python train.py --num_attention_heads=10 --num_key_value_heads=1 --head_dim=64 --norm="rmsnorm" --norm_place="pre" --norm_eps=1e-05 --positions="rope" --init_std_qkv=0.0191 --init_std_down=0.0 --warmup_steps=261 --schedule="wsd" --decay_shape="linear" --max_seq_len=1024 --max_steps=8040
Each number is 200 + 20 x the weight over its row's rms, rounded and kept within 0 to 999. Layers, rows and columns count from 0. The size before them is the row's rms in percent of the matrix's.

# gate: layer 6 MLP gate, 2560x640, rms 0.0273, rows 2200-2228, columns 480-559
# up: layer 6 MLP up, 2560x640, rms 0.0261, rows 2200-2227, columns 480-559
# down: layer 6 MLP down (transposed), 2560x640, rms 0.0234, rows 2200-2227, columns 480-559
gate2200,100,198,182,166,173,208,207,207,181,203,173,155,196,151,210,183,212,170,228,192,198,170,208,225,205,203,192,229,225,181,203,220,199,211,203,199,208,163,225,240,199,198,180,184,182,192,220,221,186,243,223,164,164,198,210,219,200,245,217,198,196,172,203,190,169,206,183,186,220,200,221,200,164,221,181,193,218,207,199,193,217
up2200,099,202,241,199,198,215,224,209,219,179,204,243,219,203,207,170,210,247,196,227,199,210,157,196,200,236,223,191,189,181,192,205,216,214,201,199,196,180,207,219,187,210,212,214,215,192,168,203,165,172,192,222,169,188,212,218,159,183,199,167,218,218,178,190,203,177,167,197,202,194,184,194,203,186,201,256,216,208,189,169,210
down2200,103,200,182,186,240,195,205,183,192,184,191,199,199,191,228,217,228,202,191,215,204,204,227,196,207,215,201,205,199,190,184,193,231,196,203,178,151,189,226,192,238,232,176,154,194,184,204,215,203,215,216,207,162,180,199,209,206,230,173,214,222,227,224,216,198,209,189,212,204,197,211,196,202,208,192,222,181,180,182,188,145
gate2201,099,206,196,192,208,215,191,212,270,208,185,207,231,215,219,209,199,217,188,184,195,196,178,192,207,211,224,185,215,232,166,217,192,209,176,218,181,192,223,195,198,189,207,150,207,198,190,220,229,192,192,206,200,239,188,176,216,174,172,199,211,218,193,213,176,231,184,196,216,178,201,205,200,184,212,214,233,207,229,186,209
up2201,098,228,207,216,198,168,220,226,195,200,196,179,193,165,214,186,220,176,218,182,216,229,181,190,197,148,222,204,209,223,225,199,196,200,223,198,227,173,198,263,215,203,186,196,224,207,205,200,248,226,196,187,204,158,175,189,162,223,180,217,182,203,199,175,174,196,204,206,195,158,208,212,202,198,219,222,199,218,178,185,186
down2201,101,202,224,205,213,223,207,196,197,199,191,216,180,183,195,213,186,182,209,193,222,221,186,183,228,184,180,193,199,224,175,208,184,157,188,221,208,198,181,244,195,178,188,184,219,188,223,215,208,187,161,195,187,222,169,214,218,191,223,174,205,220,198,185,211,180,206,177,226,202,222,208,158,171,210,180,205,202,263,214,195
gate2202,097,224,214,246,198,186,228,178,182,238,160,210,165,197,183,199,182,224,212,204,194,177,211,164,229,210,198,213,215,170,193,228,184,197,198,215,184,170,190,212,159,192,186,191,196,199,230,152,229,194,187,221,195,188,209,212,221,217,192,188,220,214,211,190,180,244,197,210,198,171,214,208,207,185,216,196,188,198,220,193,162
up2202,097,209,206,237,205,192,225,222,203,211,167,217,184,193,199,223,224,197,216,180,187,229,164,148,213,225,188,202,240,196,211,193,218,226,192,199,198,177,178,220,224,206,200,211,204,168,228,166,227,178,221,200,176,197,201,217,197,207,191,210,196,236,223,187,200,214,185,218,193,187,193,178,189,167,214,185,183,215,204,194,181
down2202,098,201,189,205,230,174,205,210,188,181,180,193,205,168,219,200,190,204,166,212,196,206,196,208,216,218,239,202,179,209,166,206,182,199,172,203,178,198,172,190,163,211,172,224,212,193,203,241,235,185,189,211,197,197,217,186,195,195,198,181,181,238,191,212,218,179,211,195,197,234,211,165,232,185,223,195,183,204,226,208,219
gate2203,106,227,193,177,223,173,191,216,220,202,157,227,235,213,211,176,178,196,177,195,224,226,181,180,208,195,182,197,187,197,210,245,164,213,237,203,180,191,224,195,186,206,167,234,184,175,221,205,204,198,195,204,210,186,205,223,210,203,173,186,179,187,186,214,185,212,216,198,230,185,209,200,183,207,220,180,194,191,174,171,179
up2203,099,209,162,217,213,247,185,184,182,160,169,192,176,208,190,215,191,224,209,216,228,195,229,247,212,203,217,204,193,198,208,210,202,207,170,221,234,189,212,176,178,193,189,175,207,199,160,203,215,188,186,209,193,220,220,198,200,181,212,189,235,193,191,207,212,225,185,203,186,203,218,192,227,199,168,236,172,194,230,224,203
down2203,100,174,239,226,190,196,218,190,193,185,225,212,202,197,150,191,201,217,182,190,213,204,191,182,199,197,196,198,168,189,200,200,165,209,230,209,247,224,244,190,177,213,178,233,226,207,221,223,177,205,192,226,207,214,202,217,181,219,164,166,161,188,191,193,186,179,234,198,215,210,182,211,196,197,182,222,160,216,191,217,152
gate2204,102,188,213,236,202,224,206,172,191,207,171,208,181,184,161,208,164,245,193,206,216,214,198,185,246,195,202,211,200,223,228,223,209,207,196,181,207,204,180,206,215,219,183,181,189,221,224,193,191,222,177,199,195,180,207,211,171,221,230,194,252,207,188,218,264,191,182,200,226,174,209,214,207,178,195,208,199,164,177,191,156
up2204,102,194,183,201,193,219,221,194,218,196,195,229,205,178,227,187,222,212,186,164,183,176,176,224,154,207,190,236,178,171,180,212,168,184,212,177,218,204,198,231,190,220,190,219,200,193,204,174,202,204,180,190,213,152,227,192,220,216,229,193,180,220,207,184,186,229,223,212,178,185,188,200,190,201,187,192,186,231,244,194,179
down2204,095,196,188,203,133,201,200,192,201,216,162,223,184,188,213,211,195,166,197,231,204,197,222,215,195,250,228,189,194,222,237,193,216,201,188,215,173,207,169,198,228,213,220,214,204,220,199,194,205,182,209,193,187,197,235,195,196,186,217,216,201,225,177,232,183,197,192,211,195,185,173,194,192,185,167,203,164,204,237,238,205
gate2205,103,211,218,191,184,182,211,232,200,192,207,222,218,185,224,209,216,233,194,181,183,177,181,182,222,219,201,148,244,209,205,228,168,173,215,229,217,152,216,230,204,193,174,174,203,208,190,176,190,221,145,231,190,175,189,204,226,242,201,187,193,217,193,213,190,166,211,211,208,178,244,192,183,175,210,183,222,215,207,197,212
up2205,098,182,208,218,207,199,181,192,192,166,212,173,206,226,189,185,199,144,241,206,199,205,181,217,178,209,202,212,183,200,195,201,178,205,184,212,208,209,186,205,203,204,189,209,216,236,178,192,235,176,216,187,178,186,233,176,184,244,193,213,223,224,212,165,181,177,203,214,218,205,204,198,170,191,193,223,180,203,203,203,180
down2205,092,209,219,181,309,228,168,165,183,210,220,179,208,189,187,192,196,198,204,193,199,189,226,162,216,200,210,190,216,188,192,186,182,241,207,163,213,203,219,196,216,216,174,186,211,187,223,194,171,198,209,196,197,203,233,217,212,185,224,178,200,192,194,170,173,185,176,208,215,244,219,189,202,215,175,221,183,208,193,167,182
gate2206,100,182,206,164,240,193,167,182,219,200,205,196,176,206,203,207,189,203,169,183,167,209,210,179,183,182,197,177,250,188,232,197,217,231,187,192,211,187,212,214,225,194,185,183,178,175,205,191,183,203,187,222,195,220,228,209,247,193,200,173,208,198,195,182,229,186,256,169,178,217,209,213,211,213,192,194,197,213,210,221,236
up2206,099,192,226,183,208,194,131,198,197,199,193,183,170,198,189,203,199,207,190,199,252,211,200,200,190,223,186,208,191,204,188,168,198,227,219,195,218,224,188,182,216,225,179,190,204,184,183,179,197,165,180,208,209,196,195,215,226,201,206,176,202,209,188,229,225,189,170,194,194,220,191,197,212,194,211,191,229,170,211,207,157
down2206,101,199,162,215,173,187,204,206,207,187,179,198,189,203,213,175,209,225,229,176,225,216,174,225,177,182,211,179,193,164,196,224,176,207,209,200,177,183,204,186,160,202,245,200,209,204,208,208,192,225,163,174,231,188,186,210,216,199,226,177,190,241,188,220,178,167,188,211,209,208,192,213,197,227,208,211,185,206,203,221,223
gate2207,099,180,240,206,218,186,203,194,188,179,189,232,201,241,206,183,246,231,233,176,229,208,187,212,244,204,186,198,144,194,209,228,214,223,172,218,214,181,200,208,204,175,203,196,207,223,215,186,204,189,207,209,175,210,170,201,216,203,172,200,184,192,188,222,196,222,192,191,228,202,194,197,231,209,203,227,194,203,178,178,237
up2207,099,193,174,211,209,235,218,166,218,191,206,206,192,222,182,153,206,208,185,228,194,236,184,202,236,183,159,178,212,245,206,224,202,215,212,222,227,167,246,212,151,180,176,221,207,222,226,182,205,224,195,214,208,213,223,213,201,187,204,203,227,198,215,157,205,198,223,175,186,195,191,183,167,199,183,220,165,205,190,214,210
down2207,097,189,203,227,174,194,211,200,197,197,209,203,206,215,189,195,197,204,175,192,154,204,198,185,179,197,206,200,207,218,196,192,220,190,220,200,184,219,186,215,220,197,223,182,207,222,184,205,191,158,210,199,208,189,208,221,160,178,200,172,229,199,236,210,162,207,183,186,215,194,180,201,201,220,206,225,208,208,202,246,220
gate2208,091,187,220,173,184,234,215,212,225,199,216,188,231,231,162,215,225,212,177,169,186,215,209,194,218,191,206,211,218,199,207,212,162,175,234,188,216,166,226,179,178,216,201,171,170,214,204,214,189,195,195,207,226,203,164,185,224,208,213,181,185,179,183,226,210,197,219,230,212,201,184,195,165,214,238,173,187,211,190,236,181
up2208,094,212,197,202,227,182,222,210,198,178,204,175,189,201,223,200,167,198,157,207,175,213,195,220,221,170,228,182,225,189,196,171,210,232,167,204,196,222,204,194,203,205,205,172,224,215,201,160,211,195,194,210,196,223,172,159,223,174,187,237,199,224,259,232,185,207,169,173,195,200,204,219,231,201,211,241,207,214,189,190,209
down2208,095,217,220,191,218,194,220,188,184,200,193,198,183,181,212,205,204,211,203,197,195,241,212,216,197,149,235,185,181,205,190,216,218,218,191,218,174,233,200,214,227,222,194,223,194,208,195,206,177,223,185,231,226,269,201,222,200,252,241,188,191,221,241,223,183,194,184,179,180,177,211,216,167,178,225,221,193,196,210,208,200
gate2209,099,189,215,218,215,243,176,162,174,199,194,214,190,193,174,215,188,164,220,175,237,214,220,167,223,209,241,208,179,206,190,194,182,168,224,213,201,204,186,194,195,197,171,229,206,216,197,186,187,207,206,211,200,234,197,184,202,231,239,236,224,209,178,179,184,217,206,178,187,184,194,218,226,228,202,212,209,210,164,171,176
up2209,099,226,193,192,198,175,218,210,227,178,173,193,190,206,168,209,198,194,197,175,210,164,180,199,224,189,183,200,216,222,205,188,200,201,216,210,218,190,224,198,172,197,197,190,259,178,180,220,213,232,211,224,199,184,189,205,204,210,192,196,168,200,191,176,196,212,202,199,208,196,220,165,180,194,164,234,198,182,222,211,170
down2209,101,171,210,188,233,179,193,172,217,182,179,221,204,172,218,187,192,157,199,179,195,207,209,237,196,234,184,192,170,218,216,209,180,177,242,159,191,218,235,178,202,220,180,171,207,169,194,216,198,206,180,226,215,185,216,218,195,217,217,191,194,189,202,186,152,180,196,177,183,214,214,219,195,190,182,196,194,206,215,182,219
gate2210,098,195,194,216,179,197,223,175,180,236,169,208,218,189,192,188,209,186,206,198,174,207,191,239,178,193,214,180,227,185,166,190,198,209,183,231,191,224,155,205,221,248,170,217,192,199,200,167,182,193,218,195,183,195,191,209,210,237,220,207,207,192,170,175,203,202,161,218,215,204,227,181,196,203,221,189,188,215,211,237,206
up2210,097,191,195,189,190,227,207,209,205,196,167,189,212,224,207,185,205,199,224,205,158,192,186,213,171,221,226,203,195,198,189,185,183,239,175,191,212,168,192,199,204,191,222,205,235,224,213,219,190,170,191,188,222,188,222,194,186,196,234,236,225,186,233,217,154,180,217,203,199,213,220,218,206,191,225,185,190,231,190,185,216
down2210,099,185,246,203,194,211,184,167,209,177,201,205,184,168,245,183,223,201,182,242,192,175,207,207,210,224,196,210,223,212,209,192,223,203,172,206,224,187,180,181,176,209,205,174,151,189,215,183,195,179,199,185,203,168,219,188,224,167,176,212,202,202,227,182,197,194,209,146,177,190,195,211,198,190,175,198,205,221,173,223,224
gate2211,104,208,207,202,178,217,210,187,188,214,171,210,219,193,173,158,199,201,181,179,205,174,211,206,208,213,216,191,155,198,208,248,194,183,185,182,195,227,209,185,178,185,174,203,178,200,219,201,211,210,177,211,180,190,187,177,208,149,193,196,195,195,208,207,215,194,177,175,190,203,223,183,201,200,203,235,228,214,200,214,199
up2211,101,208,186,219,230,169,177,198,194,185,183,183,210,184,204,197,193,193,197,235,194,187,191,208,180,262,212,226,227,214,219,207,186,188,187,199,217,197,140,191,201,187,208,221,172,209,176,191,227,193,197,197,232,192,196,176,146,244,223,224,212,221,235,202,194,210,228,220,239,207,201,207,196,186,158,211,199,169,185,189,211
down2211,102,187,180,192,194,183,195,180,230,216,179,205,181,196,191,187,165,202,207,210,198,222,195,193,153,192,218,203,219,206,181,209,221,182,201,207,197,198,180,208,201,244,187,170,188,179,181,219,227,152,208,183,219,219,175,171,217,206,200,193,209,236,219,178,176,194,201,219,207,213,190,203,210,217,194,180,213,174,180,232,203
gate2212,102,178,200,192,235,182,222,237,249,215,152,216,187,212,231,205,196,202,193,201,222,179,193,215,234,217,201,193,176,170,170,247,190,202,212,209,202,196,249,175,209,183,183,193,173,169,202,207,206,206,206,214,181,217,162,209,191,191,235,177,196,218,189,172,196,221,200,169,228,183,199,207,171,186,190,175,187,217,218,219,229
up2212,104,237,198,235,190,206,224,209,193,241,188,195,211,185,184,201,204,194,206,206,174,182,193,219,189,216,209,191,183,200,166,178,231,210,180,232,210,204,200,179,209,187,221,213,180,234,190,155,181,231,211,203,217,231,235,237,204,212,248,177,240,210,233,198,190,216,221,171,205,195,183,212,184,206,218,199,225,242,183,227,202
down2212,104,208,200,191,217,223,173,175,198,184,192,194,198,208,219,203,207,247,226,201,226,193,206,183,195,207,184,198,199,177,229,206,233,186,172,203,188,201,204,234,174,225,210,222,205,188,200,244,198,199,241,175,206,234,202,169,227,221,185,163,187,200,219,203,211,222,180,153,196,198,186,191,212,219,206,237,185,224,195,212,224
gate2213,099,211,224,198,224,198,177,211,211,208,199,188,216,231,176,212,202,224,199,244,218,215,194,211,246,212,190,200,198,186,217,230,195,193,202,245,208,199,188,201,221,226,194,200,230,200,198,171,209,220,193,205,180,185,170,212,192,187,161,198,189,178,220,193,186,194,235,188,228,188,187,229,209,182,196,202,229,209,223,178,222
up2213,098,183,257,190,191,209,195,168,229,225,197,184,225,201,204,220,191,221,209,172,197,222,184,216,218,195,218,248,192,203,199,189,224,208,193,234,199,200,216,187,193,176,230,162,220,172,204,210,200,192,200,220,186,215,194,214,232,223,207,198,201,178,186,207,219,194,214,218,201,235,193,165,184,167,182,173,214,175,220,156,187
down2213,101,225,199,192,145,209,224,202,230,215,157,199,206,213,184,221,192,180,202,186,177,187,207,177,205,176,221,171,217,183,148,198,220,198,224,218,207,202,219,223,188,128,193,199,218,199,214,203,217,207,196,163,202,210,164,202,232,184,184,176,225,153,210,211,218,190,208,175,180,185,219,177,168,204,229,225,260,185,199,193,199
gate2214,099,228,208,195,191,186,193,206,185,198,193,186,198,209,173,206,218,218,197,185,192,195,169,201,213,219,196,227,210,196,170,174,217,192,219,202,228,164,161,223,232,175,202,196,206,200,204,218,220,214,223,187,169,210,193,200,196,221,228,193,153,234,212,226,204,166,214,228,178,197,173,197,190,223,167,210,206,207,205,203,202
up2214,101,214,195,190,213,169,173,200,226,154,209,229,175,189,203,226,207,196,185,204,181,193,236,219,187,191,207,215,199,204,184,207,166,199,213,192,178,238,191,206,218,216,229,214,219,189,183,182,174,201,198,181,178,206,188,186,210,189,186,227,246,214,197,207,223,188,220,185,158,188,186,192,213,221,188,179,192,212,194,188,181
down2214,104,175,209,194,227,209,200,182,182,217,234,210,184,177,216,206,213,173,200,204,210,226,173,197,226,193,205,176,195,222,202,208,219,176,197,193,214,180,211,149,206,195,192,213,178,188,238,150,171,212,205,199,194,209,201,186,205,179,166,231,207,210,162,165,169,151,250,213,200,190,220,195,196,221,222,185,212,186,182,168,216
gate2215,098,230,187,174,209,234,204,196,213,180,203,219,241,204,195,232,196,197,205,173,168,188,230,212,178,243,201,203,204,189,192,221,187,183,185,193,232,215,209,215,191,192,201,194,189,232,192,200,223,208,198,178,171,217,189,208,163,207,181,200,241,203,230,230,212,190,240,210,210,190,215,225,207,219,236,211,199,203,228,202,198
up2215,103,202,174,217,187,188,179,228,271,197,197,215,217,224,225,225,201,183,198,192,205,192,201,188,223,222,184,198,217,212,193,180,180,196,214,235,151,196,181,190,242,191,198,223,209,167,205,173,215,174,150,236,174,232,226,207,210,195,217,242,189,166,182,189,211,207,205,197,204,222,201,234,202,219,181,189,210,191,201,191,217
down2215,099,207,176,154,288,210,211,178,223,195,229,199,200,203,188,263,195,194,200,188,194,191,201,203,197,220,226,177,217,224,220,186,201,211,206,195,209,221,171,171,223,201,227,225,185,228,228,187,211,184,167,183,208,187,225,200,209,164,191,209,177,209,211,174,214,188,178,208,188,227,181,209,209,189,184,179,200,187,203,202,188
gate2216,100,199,229,218,193,191,220,219,193,190,201,207,223,175,217,200,213,192,213,232,230,198,201,232,179,187,205,230,206,179,212,214,183,183,214,209,211,187,212,196,199,186,194,183,210,161,254,175,214,224,193,195,186,177,191,238,213,207,196,189,210,204,197,210,212,168,184,230,208,145,195,189,211,174,231,200,230,212,201,206,181
up2216,102,194,188,184,217,141,178,196,223,214,225,179,173,173,183,167,196,178,189,217,217,202,179,188,210,188,219,208,205,231,194,183,193,182,194,196,212,204,210,177,208,207,192,235,229,196,242,168,179,174,202,197,200,204,187,206,238,190,192,180,219,233,191,186,210,225,216,180,199,208,218,191,193,218,214,215,226,231,211,189,228
down2216,103,197,185,218,205,184,197,199,239,227,187,218,223,194,173,211,168,214,193,229,201,175,198,182,189,200,191,190,211,193,195,201,201,179,238,220,200,207,234,179,215,229,190,213,209,221,207,148,220,200,190,195,195,212,205,205,198,177,219,228,179,206,233,202,208,178,195,205,230,221,169,197,187,217,189,185,171,162,230,228,235
gate2217,099,214,208,187,205,209,223,172,182,218,224,180,198,181,176,241,206,203,180,196,218,224,200,183,211,202,194,196,200,213,222,207,175,225,191,180,185,197,204,184,193,199,183,223,209,210,251,160,214,214,190,194,193,183,222,213,195,164,205,194,169,212,198,230,198,190,184,190,185,198,218,217,165,223,230,232,172,216,165,188,194
up2217,099,178,191,172,243,210,166,191,204,206,181,219,200,223,192,221,230,255,173,219,194,179,215,206,187,193,196,229,213,165,209,217,202,200,225,203,224,210,187,174,204,220,208,207,189,187,203,216,182,189,220,189,196,186,184,215,230,188,218,198,169,200,162,191,219,191,212,192,201,215,181,199,200,232,175,211,177,203,192,185,173
down2217,102,190,235,188,162,205,175,196,211,214,236,203,201,164,167,216,204,207,220,240,187,196,172,214,216,198,212,187,197,177,213,208,218,202,226,194,207,209,213,221,164,191,158,198,190,241,200,178,207,222,182,206,205,193,176,207,195,191,209,244,209,168,205,201,218,218,218,211,212,188,201,180,213,213,186,224,214,214,203,184,205
gate2218,101,180,196,223,189,199,210,210,193,195,174,197,188,236,174,188,187,202,231,199,226,200,244,227,190,229,207,192,177,147,200,199,200,185,194,192,220,202,187,206,185,171,196,180,187,206,223,227,194,174,207,207,187,196,176,224,217,171,185,187,174,174,185,211,224,225,171,184,186,200,195,221,204,199,186,202,202,193,188,199,223
up2218,099,234,191,151,210,189,237,209,214,176,183,179,213,206,228,190,183,196,186,215,200,201,202,206,227,179,187,207,211,178,230,218,202,206,232,209,203,219,184,167,216,214,232,201,234,218,192,205,223,181,192,201,222,190,211,207,192,190,194,216,232,184,223,241,188,219,193,190,192,217,225,183,200,200,208,247,209,208,187,227,154
down2218,099,194,206,213,246,204,162,221,191,174,176,195,185,177,215,218,185,164,189,214,191,209,207,227,220,166,209,201,215,173,202,205,195,207,178,235,176,204,212,203,172,207,193,228,235,213,189,191,205,228,208,193,178,214,193,217,250,193,196,160,228,178,258,199,201,225,173,199,213,222,206,196,209,193,178,180,172,212,206,224,194
gate2219,101,193,205,200,183,196,222,210,195,176,247,203,180,192,205,209,190,181,219,175,200,201,203,197,198,216,190,198,244,206,236,209,179,169,211,195,255,176,167,185,180,177,166,192,193,189,218,195,205,225,147,191,180,200,193,198,187,205,230,172,182,186,172,174,212,189,225,195,230,211,216,190,188,205,162,205,213,206,182,188,187
up2219,102,222,189,228,165,215,212,218,195,182,228,176,198,228,206,187,208,204,222,233,175,182,208,223,229,220,204,205,215,248,232,171,230,182,233,191,178,151,216,201,185,184,203,205,206,189,215,192,236,201,199,220,191,185,210,213,209,210,210,209,197,196,217,194,225,182,215,189,235,208,216,171,192,195,184,205,191,211,206,219,187
down2219,102,178,204,231,179,180,197,190,199,212,241,196,222,181,183,173,206,215,179,208,179,211,190,194,141,179,173,192,199,157,218,222,229,169,152,187,207,170,144,221,182,198,189,204,207,213,194,196,195,176,222,207,203,223,187,229,176,214,205,220,199,172,201,198,211,218,166,234,178,163,163,212,208,204,203,177,201,193,206,166,197
gate2220,113,208,223,175,231,214,246,186,195,209,238,204,210,214,208,212,195,232,179,185,185,200,234,215,199,187,189,181,191,191,205,236,198,176,196,165,207,224,157,238,218,224,171,217,163,227,199,213,220,200,222,219,217,196,198,225,162,193,205,207,198,159,209,183,198,216,182,170,189,203,228,235,217,185,182,216,193,241,175,188,225
up2220,103,154,211,187,181,161,208,186,219,176,207,170,209,201,187,199,205,200,209,216,170,229,204,215,182,200,180,208,218,215,204,164,191,199,193,195,209,197,201,228,203,193,197,190,165,181,185,195,169,185,176,220,210,196,203,246,209,219,167,183,219,240,224,167,219,159,194,177,178,203,186,213,207,188,186,222,186,200,199,210,239
down2220,106,143,187,179,223,174,162,189,174,195,204,191,221,222,210,188,189,212,198,214,188,160,174,178,225,205,201,230,240,223,218,168,190,186,198,217,220,206,183,194,207,210,151,224,211,202,193,166,243,207,201,212,203,215,217,221,210,216,196,201,225,198,239,178,167,203,190,198,183,158,207,213,225,166,225,192,225,222,243,230,207
gate2221,097,182,195,186,204,198,192,198,197,161,196,230,202,209,232,228,220,209,192,177,194,178,219,213,181,184,175,190,159,214,181,199,170,183,188,188,196,234,218,187,182,187,202,204,204,166,215,206,173,181,151,162,205,208,168,228,190,215,206,188,171,208,211,185,205,163,228,170,176,217,179,222,184,184,186,229,200,189,192,190,242
up2221,096,213,228,219,187,199,179,229,192,198,173,172,231,200,169,157,222,190,215,196,178,179,214,215,194,226,206,197,231,197,252,219,209,225,178,193,235,166,211,211,186,225,206,224,171,200,203,183,194,191,186,211,223,185,220,234,223,166,193,211,180,245,209,201,209,234,194,192,208,185,181,192,196,224,208,213,215,213,192,171,195
down2221,093,193,209,231,236,184,209,203,190,168,216,186,178,208,200,206,200,167,221,190,181,202,203,186,221,196,212,222,173,190,173,172,166,241,211,187,214,208,220,181,200,182,189,204,211,215,171,205,180,178,180,179,210,208,195,224,175,195,202,182,224,194,232,214,226,211,209,229,215,223,207,221,179,221,191,169,218,227,187,190,210
gate2222,101,206,156,185,217,195,186,203,198,202,208,195,194,206,199,148,195,168,200,236,237,197,213,207,225,215,167,216,207,220,209,222,236,208,251,203,210,193,174,208,198,197,207,246,241,186,201,209,199,161,200,231,179,172,241,224,243,184,218,210,206,217,216,188,193,217,207,222,243,190,173,204,189,199,199,237,194,243,220,190,218
up2222,101,204,168,218,190,233,254,191,210,191,193,206,215,186,201,231,175,196,189,206,207,205,210,192,192,175,235,199,222,193,237,196,242,174,159,205,192,232,184,170,168,203,196,225,206,218,223,208,214,193,170,193,200,183,205,180,191,213,191,191,226,199,195,209,198,181,213,184,193,163,207,199,225,199,188,199,200,227,190,202,200
down2222,102,138,201,208,212,205,176,198,157,207,207,211,214,218,221,190,227,186,209,218,177,207,193,217,193,202,155,268,213,169,187,214,213,177,215,192,201,227,203,197,192,209,213,191,214,182,183,186,152,187,231,203,169,229,158,213,193,194,169,220,205,209,204,260,166,216,219,213,216,194,203,202,204,205,186,221,175,219,203,206,176
gate2223,096,176,187,194,176,194,210,216,205,217,205,191,196,196,196,199,219,236,182,217,188,199,175,173,198,173,206,241,237,219,237,194,194,199,184,172,209,238,207,222,206,205,171,195,202,222,163,198,191,233,187,178,216,193,205,191,208,215,174,222,219,201,187,214,204,197,221,208,184,175,199,189,221,165,194,205,209,192,210,228,205
up2223,098,207,205,190,192,169,218,225,194,235,182,202,204,211,286,166,216,181,188,196,164,198,198,165,213,232,181,204,177,181,203,190,207,222,198,181,198,199,199,154,198,165,216,187,187,197,214,228,188,185,211,204,197,201,211,184,197,246,244,173,244,184,173,221,209,201,165,220,224,208,202,191,176,210,192,197,191,242,175,223,198
down2223,094,207,225,198,186,217,210,210,202,200,209,198,215,189,171,192,196,167,177,186,213,197,209,154,188,215,197,215,182,204,206,180,214,180,207,236,182,193,212,190,200,206,202,222,194,248,190,191,190,198,225,209,212,199,178,195,179,204,197,198,197,187,181,175,214,178,227,228,245,198,195,235,183,213,187,218,214,197,213,184,196
gate2224,100,176,180,169,205,206,214,187,200,215,233,205,211,211,210,206,205,195,178,190,177,211,214,245,203,171,205,209,236,180,165,233,200,199,221,194,202,198,209,211,214,192,203,219,223,199,224,241,223,219,191,237,222,225,184,177,207,186,164,206,223,224,217,162,147,235,189,208,208,173,197,217,207,204,212,204,200,243,200,185,179
up2224,102,199,231,218,190,181,179,191,200,211,185,202,226,203,180,231,195,235,191,222,183,216,168,244,216,201,213,243,228,196,210,222,213,187,180,199,177,166,203,190,220,192,203,215,194,208,185,175,224,162,173,193,218,217,210,191,209,203,216,194,199,189,238,185,183,165,198,215,189,164,186,235,177,178,187,222,213,212,197,216,201
down2224,096,222,195,213,143,205,221,192,193,199,195,190,233,215,176,200,222,222,183,229,230,205,211,214,215,205,212,192,207,184,226,201,225,219,246,181,197,192,180,241,167,214,183,169,202,189,176,213,223,183,232,237,177,209,224,212,221,194,174,222,203,220,195,208,144,232,204,159,208,188,182,230,218,209,225,179,205,214,182,157,185
gate2225,102,158,198,200,188,202,164,222,210,183,188,243,194,213,189,187,205,205,186,204,203,190,191,208,170,171,193,257,208,188,210,194,187,207,178,188,188,229,193,204,205,177,187,203,198,198,187,197,232,189,197,207,179,232,175,171,168,189,201,224,203,161,184,221,224,201,215,211,179,203,194,229,215,208,197,181,217,200,195,179,206
up2225,103,193,212,211,223,230,236,195,205,263,186,212,199,203,220,185,201,201,195,197,232,210,190,149,197,183,228,211,182,192,225,208,207,215,217,211,188,207,185,195,182,183,191,204,158,195,191,164,192,241,171,196,213,221,183,211,168,176,233,201,185,190,242,164,185,181,204,166,205,189,174,212,200,239,199,192,180,216,203,267,189
down2225,106,214,210,233,165,149,211,225,192,228,171,191,175,209,216,201,190,205,202,194,188,170,172,170,174,201,223,217,216,180,222,207,224,181,186,221,195,190,168,215,190,193,223,204,233,197,183,178,228,207,182,194,179,175,218,208,220,196,196,238,230,219,205,180,187,234,210,225,189,203,164,204,177,216,186,225,160,217,202,227,239
gate2226,100,218,190,192,214,174,216,203,223,192,212,173,205,219,174,217,221,170,212,217,198,196,210,204,212,184,187,187,194,200,215,224,213,213,226,190,189,179,194,189,217,217,179,185,202,185,172,175,200,182,197,212,204,195,225,171,182,189,167,212,222,164,204,205,177,217,174,184,201,205,191,221,218,204,203,229,190,211,178,187,215
up2226,099,215,201,200,197,222,208,204,177,193,179,214,214,212,202,216,179,220,212,205,222,218,200,195,211,211,216,197,216,179,189,185,202,213,200,231,227,200,176,222,190,201,230,215,198,224,180,179,186,205,211,203,210,194,185,213,206,205,220,209,192,191,235,208,222,205,237,194,200,243,208,212,229,200,199,217,228,224,187,209,160
down2226,096,230,203,236,291,204,169,170,214,206,191,178,207,148,190,220,180,172,191,203,181,176,216,210,211,218,207,208,190,205,222,185,197,208,181,216,220,219,211,232,186,197,128,206,198,204,235,182,200,212,221,226,217,162,172,173,194,148,192,202,195,183,167,205,212,201,218,216,203,203,188,192,201,190,191,209,213,191,208,169,215
gate2227,097,176,158,246,200,224,190,192,245,210,212,212,218,188,187,237,195,179,207,200,184,174,250,205,221,191,158,208,224,149,231,225,201,183,197,185,195,192,237,196,192,203,212,176,181,207,202,201,169,196,175,196,221,209,177,193,217,211,157,225,207,178,212,209,188,174,207,205,180,197,232,212,177,196,212,181,178,254,197,201,193
up2227,098,200,220,198,209,188,175,221,198,186,245,208,240,224,163,188,185,226,236,221,221,182,165,206,190,219,198,193,238,183,202,191,189,160,168,206,222,192,209,229,208,195,184,223,186,193,193,182,193,191,173,199,223,202,208,210,195,173,217,228,170,194,189,255,225,183,214,184,215,203,181,179,193,196,209,240,180,189,156,197,210
down2227,097,221,208,197,234,217,212,153,171,174,223,217,167,175,165,201,196,215,166,208,184,218,222,190,246,211,228,190,168,207,166,201,192,201,204,199,176,201,215,233,195,183,198,196,216,183,216,200,213,195,177,204,227,228,202,187,227,168,204,181,188,168,210,197,216,201,192,195,198,190,207,208,163,223,196,179,200,222,251,231,228
gate2228,099,196,211,196,199,199,219,202,226,183,216,205,184,230,150,188,202,176,190,200,205,218,221,179,228,165,190,184,202,165,202,232,224,197,161,192,170,169,221,229,203,203,194,177,196,204,196,182,208,251,194,213,192,213,209,219,175,210,170,185,212,202,203,183,202,243,178,211,226,199,189,227,190,240,209,196,202,216,182,213,235